python train.py --n_layer=16 --d_model=320 --n_head=5 --n_kv_head=5 --head_dim=64 --d_mlp=832 --vocab_size=16384 --activation="swiglu" --norm="rmsnorm" --norm_place="pre" --norm_eps=1e-06 --positions="rope" --rope_base=10000.0 --rope_fraction=1.0 --qk_norm=false --attn_scale=0.125 --bias="none" --tie_embeddings=false --parallel_block=false --init="uniform" --init_std_qkv=0.0331 --init_std_o=0.00585 --init_std_up=0.0331 --init_std_down=0.00363 --init_out_by_depth=true --optimizer="adamw" --lr=0.000958 --lr_mult_up=0.902 --beta1=0.95 --beta2=0.95 --lr_head=0.00812 --grad_clip=0.5 --warmup_steps=472 --schedule="wsd" --decay_fraction=1.0 --decay_shape="exp" --final_lr_fraction=0.0 --batch_tokens=65536 --seq_len=512 --doc_mask=true --train_tokens=700700000 --steps=10692 --dataset="wikipedia_en"
Each number is 128 + 32 x the weight over its row's rms, rounded and kept within 0 to 255. Layers, rows and columns count from 0. Numbers have three digits each. The size before them is the row's rms in percent of the matrix's.

# o: layer 3 attention output (transposed), 320x320, rms 0.0247, rows 60-63, columns 0-63
# v: layer 3 attention value, 320x320, rms 0.0324, rows 61-63, columns 0-63
# q: layer 3 attention query, 320x320, rms 0.0444, rows 64-106, columns 0-63
# k: layer 3 attention key, 320x320, rms 0.0435, rows 64-106, columns 0-63
o60 088:116151110106118106139148116079133117118120144191113109103143140123162123144135119175086115113078040150143151132048118227143130106102123159131088101163145082103124124156205109109181167076118140
v61 095:172089113155087173064145035168171113108110110151087139149082108087141115164137077137098150139076100102091130137081129085086123109086173142192085190147188092089176152143146134101102153114130131
o61 091:100157108128151133140142200142163123128209115110140150190169095129105098077045141163141168084081152127145095108182137108148133131143119167176163097096051108170145087178112168141098074112107129
v62 091:089082095148073154115162133124081150158137174156101093155128175131126162116092099184082162125084123135113113134174142148121148182144206160146101108136125126171078138093148135147099152137114157
o62 090:152092163151176127189104132125164082088114124131130171135154136134126120108099085089168126113115107101169113134169106121139077109165137105110085135109111147128153160134164071124152111087144098
v63 093:159099151163121114116097196094143080122104138134123175123179146118180143120175119101169138106084161129094125171129157132107126154173102125076141102156061096135140115117101175163091123143172178
o63 085:167134061055139107125146088126142178096094115145134099146103125096076108129141084181142078101058024087098132154151154137189146146151177167165105128099168111101109109121138097086159096101140079
q64 117:160111094131088153138119129099106106143162094124097065084135109126153178159110183161076114104145172119098136091145113120100175109144076149168128157093123163123125144116090122138130152102108172
k64 075:130122124161111170105154146187119117139114119074190065116073116172134129118091147157139129134141182195157123132116103109052138141086118104069152160107154139159121153143115130133129103111091180
q65 079:130153158124056142153105147147184152064092140107096104166113093148137133130101124098078147129136153151144150177161092135156148119142180138148155085077108091155134135166103142108145136121132115
k65 109:190065079156094143093111127177095075129160088129140117086136134134159150141109136215073120109171197137142192135130108119100162060115107150170088187125158153133160108114129095150131142111113156
q66 082:101114122131125118112108144110133140186146096102142132078105124183168132105133196166150207142172172135108164099103155097151137096160111128119146174127158151126124163177196141116155124148160165
k66 093:123151142090140087079181087136151139167069146149117151204137176122114100109144089069171143136072077122137123103103158163147066155053149153067178093124080096143155146179121165085157126169139076
q67 092:141073116130108165142140108128075072108174110144145087083135127103122178143086189184091098073110183172091117104138114161132177075158101142132141201112104154164105123140119119167120158113083099
k67 083:154136096187114133131169167166165149114192107134142158083079127184166146124137175109087150134163157151163187136153138165093147149106104115112148154101190127152113197121159106115157133146131146
q68 094:123202124113133098133108102105130176066130127139083115185157141060163144127115149072163107148056098098117091112194127098132085168084159149112163103137130108152112140162113127075161133097097127
k68 091:164080097117121144148151109146148093098166082112134115112144072130177120138141162188101154116143196096181115123188118137087160122180070161178089102089077140132143060103117094186155114153121155
q69 079:151204147082164162168142101107132183127110127134151157123129110119167100159179058091177104129165074078174127123098116159187071178130127134103137138145096106139140124100077148143116117123155139
k69 087:120125148104130103093169075098145120191066146154122084203135169111118156115106160140131119137099103063094070086105144141168138177129168100147172056134145127125147179183113160138128147157113095
q70 091:099171095133134087115119152129166154124166114119122132139187140079145163135102129116126133130084130148121064117209094146088119121150147142133131118076119153097142149135084128086100107068104127
k70 095:124138105172116133145108179158138068113173123134171123095159149118151151173089123127110117147162169190145104170143097108102169059176073140193131140143133106135145104082095056126096142091115173
q71 084:110191157076119156126098124117151144077087141083119135172095087164108111103170068074182090142128070138125109156181103146138065165117181118137078045125092112056119160113113150071165161160108133
k71 084:155122104110183054069118094137111090154080151100078111145158121070184150159097135118142130180123092099068081056147087149132150148152165099158146131115072159143153075159121138146136103131126170
q72 093:129163142094168138117140130085189117125157078093154158161166127096173138192148155140142154119102124104113126108081112126142110098137190146160124108147167105134123146155093140122095085074159175
k72 087:098105129085104102098150097149120136157096118081132139193122155120100144181176137104122145126134133144163102101085154142132120178116167144112143087069130118083153127155138097157118160123163064
q73 102:150069133115183156088181107118159091194101075123168091103090116111144161099086160144099147079117170143171138079048198113177120094133116152143090137209109199162126150147125138189128097107094117
k73 112:126172129124103093097207191204180185129159109083141079070062110119180112156152151100099117146146140127103166114140181161109168110101126131100106137127171128165127145177183178076136126131074149
q74 083:135123110091100141110129069131140127142154127113093122064084173109132145106157142120103162126067100105154180137124125134117105174104133097090071081152125126139158071157143181074131151149115143
k74 090:098113144068169151123130160136122125195078137129098127168116133138088147072124180111173130128138124091111132066074201154144103131082088147137185107114167133154106108132156203128161137171104082
q75 093:126093090156116083116107131073131124150167140134173117118150093177110129109134176160087140101134098091143193139118136125152160090144122103088168131159122110206090122174212126175133148124155119
k75 092:154155092125088115107145125130130176127144123155125101140105146145141131076140119123101170090120111095162210125158133103123148138069112106139128122168152105205136155171156184114141166101113066
q76 084:165071087141131120072108134114132137164097163177158126100095125162119154102111176105076154139178182180127154135104096156128183122173132163132114168110090109159121110111180163128130110114121125
k76 085:174159067091075171165189149101109121086119064098101085075122093131162137083144089148100129107156168176166140165185109077077177071106105119159066116144119167104128157127129149127136115112093135
q77 085:122146113139105105075118106143152203103170127085113173155135163102139118196140114109151094117125164156117167069129079140141126137103105158140099097174184134096121179073150128082111145116127163
k77 090:118114080093124083122054119116131123119124130094116166152145137117133086165090123105111139152119150194102080096143132115105170092171196165143114098107067128089146072133132083162108113118181103
q78 086:142178164189086063173162134162097107095202166124076119123135163150077076195161124141156100161136125094123108111180126094115100179165153101148187127103142131090151161117058118114101120104083115
k78 098:108114116161124145164018120124075109154145143117089096178194146137131149161080091097146097168125128180109086170109063097157101117143168127144154178120111126057131133093043129192150134125171145
q79 092:136107159112101180149102135100112061113161102130120116127144060197100114125116158176145106102174151099128130173115080065063076146131117115130158096104095137097083092114102091118147109147122113
k79 085:141118159152132201151144104065087120106118128141093119164142097144059146153113105149154128153136110145135103172153113088175073169115097089161131091081184113138127115060122088098135091143128147
q80 098:102173176107155111098144048114103153111138137094101118156146092071132163112167105091160157099108082115160137153093117122126104180128126150134121106131122126120127147161068156124147085113097097
k80 102:103125146140173140090146089115115137176110142171101153179122140138055121103107176139130113132116081048156112064067163154143123170122134127136216120113138106129153158145150161102162126148147124
q81 085:111081155149116153145137114126059111144120129104176097094183089153148100159090140128089153068122128099163140068153154091157164173162101190177131141139126183128105126117169156152099077151037117
k81 075:151134152158069097073129119145179107122154076191122126092120092124094131130161115129135063113145101138151171163137127100180063134100131120146153170081163161184129113141091135108111162147073154
q82 081:108148159132168140073124168120161095082150138136126205204130156086102165108072104125111159131131099125099088137133098155124124138101186135182123129145153118094115180132119125044114098124182120
k82 086:085087190125192121166147069119149122122136058150183077139137099089117117185155205169114129171100084133106140145093124173160162168082098178151199127158120146163149113171109149108152118168176179
q83 093:103084108140130145150141138077105089184080155158125095123171147121073107048184150125094109128157142073141155116093126107174148107106109108118130103163081139174132103151105117165152124143098086
k83 094:122153107148130216143153138071113148111129111140117135107075117162124174111120109148131165087143114156132171106127089115113099122071087103146091154162141151151129089114146162146113159171057116
q84 096:161148167130108115106147130122149191103116142163122090110081101135131097120181138158160124160148079093133185168127115185195112125096082134079143100140139152123115144144077136162098111206103120
k84 085:114095164152100132181071139124148099122142127132103112133080096137073127083130125167084193065100079108117084205089131130126076158093119135080127087172143064138131130095106105119160071104166083
q85 082:177135149110141140129138107128098167098134160134128084152152164119122095108067122159145097074191154119138158155106108138179121078153150121140160204159180124100083165156132080144132112160154147
k85 091:158114112127104152194085157138115110145126142107134120068136089175168160127140078103156132093111186177088119164141130101076134102169080081191132127091118137127140070062178041118073130052150129
q86 091:154134139129133108156153136108090144169167107124091194167143140137137056142123132081168134191140147157125114134172071134107111123129150159125137107097147152084104141097072090115104114079132177
k86 076:120096161144113128129144145094115107139124163155138094141147076153119112181166109153160154170076150107083114179075149102146102097128130111162156166119143132058151082115135109093119107155207128
q87 087:051138152127103126146145093101103160144103158140140082110141137082140156083151152121093144115134053110145142156053118098171142141062147121110130104141107157142128128188146117112142102172118126
k87 106:129159153069177125067131109048138140144143098102116083110083127113130159079111164132088146093121100051184180116128158166110112156102108128163170132182134131173153139163194216115160159167143120
q88 082:109146109108166131114192116123173140180155100099138117157174126089132163086116166093097160124128125122157170087095132163134162132070138128153148199180119131203115139161134194094095104126125086
k88 084:171131111074140121128074133103156096147135065082154140131105141124143099117152118118114141125151140162135159148177109175164201154118104166143111110152162110155126153180179124081166152069088069
q89 083:112120118212143102083119135192112107194215137107120207130118128158103129143136146146145106130118148166122124055194150144098162104162120119151088102101139104106098150104169134185123107114145095
k89 089:174138060100069139121108101143134111077192069138151103096151128146159128140103127164118093170126129215093153134140138083060123095177151085129108131131069145112093116111147089092101119071078148
q90 088:208124118143114095090151161167093103091108105098142167134102123154111157144099144146144045136101170156123062155168125152123120132198087112124083110115145094069116107089051054140107156147109150
k90 095:106137086160086134201154116180094069155075125093149113126165113163156129188147131123105097122129123183053056139127085127086102103143152130104104147072108138120069134103084061082151120141123176
q91 085:137160100117063086122087138166145126128101128149165151158093180125102132185145152156164059136084146092146100180157143078116125157090121145084127115058087136058153124084074129095127146127096151
k91 090:079098173161183092100105088098080153165138126090122189174154135208089099123143116131184116110064123133127070125136097095160087119113127135118159116109174089116149164091129090121162133137198115
q92 095:117155082122157107139146181102090124132171173149110088119137088149136126160152082145139113132098083162161094164151096082089101181091119079130110089166144134136100103110141139136116095086105105
k92 090:048093166172141101118152037125111132118107095114086166165140160166102147120121161087132185125089087074098085137131163069145131134080085175122193152137164139170156169119146088161146081125108077
q93 082:112075126146125123107106164044174094174140167120184061129154155149091167069140117095060159071150153083124084091076139105133135161140091129164118166182153099165161128158140126088146144108159082
k93 091:086176131120086117078138095102174170086140099060131106141111162091171164090097175137087192112203155080084164093151120133129151118120122145134095110098096152144153103134215110104148145149062152
q94 084:127104110105143105179031060064137132151112151083109130139092128138138142084187115159087203179119118086126170177083136152154128164100107158120161149115159150182144148121118177103133111117103110
k94 110:106129107113142163134170123082150155157148152130143097094084117093084117082146171142158140064152078116175186060077137156169134141079144157080178089142124167156135108177174182084112168152085123
q95 104:130124182063138174132104106151138165111126113159074112108152140151105159089139149140150111099164139084182192089077168139128135160113143081123191153091137099155125106112079140170109154192139126
k95 073:102175101103134152147094189105101089087150180166150114099102145144055095130148175160108105147141116170100104103104133122182149119115119124161113145131153135163127165135144170128139165150074097
q96 101:211119084148120117102156172188081110100144115141140156133145045160145170140120147117126092138156139187099104164107125111114108138119118105164055162123143085103103097050107075180100114100077154
k96 099:119112117190074162182158109162088123108120124114146195140179112134183110182102133143137105098115166175093072122172079119068095150147155146087104184113151116097135162060095034105113136081110136
q97 080:150170090152122152175079124101119163177114112074154136169153151092176113137120135098134127118136158148132102122181145079142129091154095162145145127058176141099142184074118086108097169146125124
k97 085:144107186105152101141102072147104152157180154168143124207115063139151135119099146153147145137102118111144158127081135140121144157074107165134177151174179136099192140102155100128115110110214113
q98 140:095122167140159144117110112117153131141101139117093134155139151140111133070165149138130171095163075062122163111106169106122153127096131114159164145133166151174146126188076212118155109138126089
k98 082:114152160062152116123192105084106127061086158135152116144137171128150107074169138136074186164167112079181120109105100098152141093082150097130107071185075110189175108182143213113078128143155136
q99 079:163177157141114125078115178160134120125074128122119149160099132108190188180125180143185068132106157128128146134174141157111118120132135123149065093130162122082155071034059126133117119099138137
k99 144:131116084170122109138110139153104063118160115131114119135173130152114099166115102132154117124102161175086099128136057125118124095136156095125113134092110130103121120094077074138103085107143140
q100 102:155100090176134091095153152130130130128149150178133133122141111165161141160106125135126124143140131176117097165145103096130135084129137096124122146133098110128088145091173116164134107106125162
k100 095:193147083155088101170101071138137119085114115077085175127179115167175126121111083093146159133133162206136081114178115139092146100177101136134080128157085099071077106128085041098105121153115135
q101 089:126088096169072109126091116156137140073102164157105146108114104145144094166128145153137093171129121131107129146168091176160178109084102108091130181087169161075157125072077078130091174118138097
k101 094:116146178072134139149105078118099160136126128128133094153122134156146113107096113143148108069132082118165135111115185126128082164124165149176147119209116099106134145128133129103080127125132118
q102 099:179131077089084103145108138138136149074118097111154115096112123146142122115122093117179130082096118159125105207101101090119105112120096102121130094156112122112092102094104119098124113131168131
k102 092:109090196153170098151168161072101117140100143129129145144128077138101124092141099162121141138146118085136098191060126116125146163141127176147154137123177101096144145140100100082132143140146126
q103 088:072107136155142126149122116104146154134148119163096121135142105136147148112152108146117104158117079176130173136091174095147120116066159102118095170173172077156079128167143111069134085161142179
k103 096:090159125118095084100147110079184131160155145084147132119113167105136105098107186147144167116136135063106141087103173190113135166114108139148126053122119088169151194153136171145130162124105122
q104 091:165106105124096139132120153150111125135157124143122114119120133114170145158092139170118143167158162131173173105116116165159093162129095140111155084075097102136141146110073177061080103193103063
k104 100:145088171167191127130086152089157141159195120189092111140126084144093114104162081104144117095114111138129155160134158117132088158092066113083192114131170127165172076107082152164132125102135158
q105 090:068148134111135121129129158075123106129162133179137140077123149134081145073113105097099120067088113152163178127085157088180113152168169170118135117140142158145134148118162171064181091121134137
k105 084:103089086149066123193076144096148064172054138052137084154154099128147137109099173108104093116163178166118150160176128168064189141134111137139073132144152099152065111127136140169134156125124122
q106 091:170083158121108105140149079080154167146055137072149111115136122133141093162120116119122107213099159122129104171132109080085128125117157192172123181130163137087123168085170109090058132144158068
k106 087:143127139086134146050141125196100138182119090185138058152077174100096127114143150124161124082151117074176136133123146131163121134132090117188154112110106166092071102164079140075129119135223116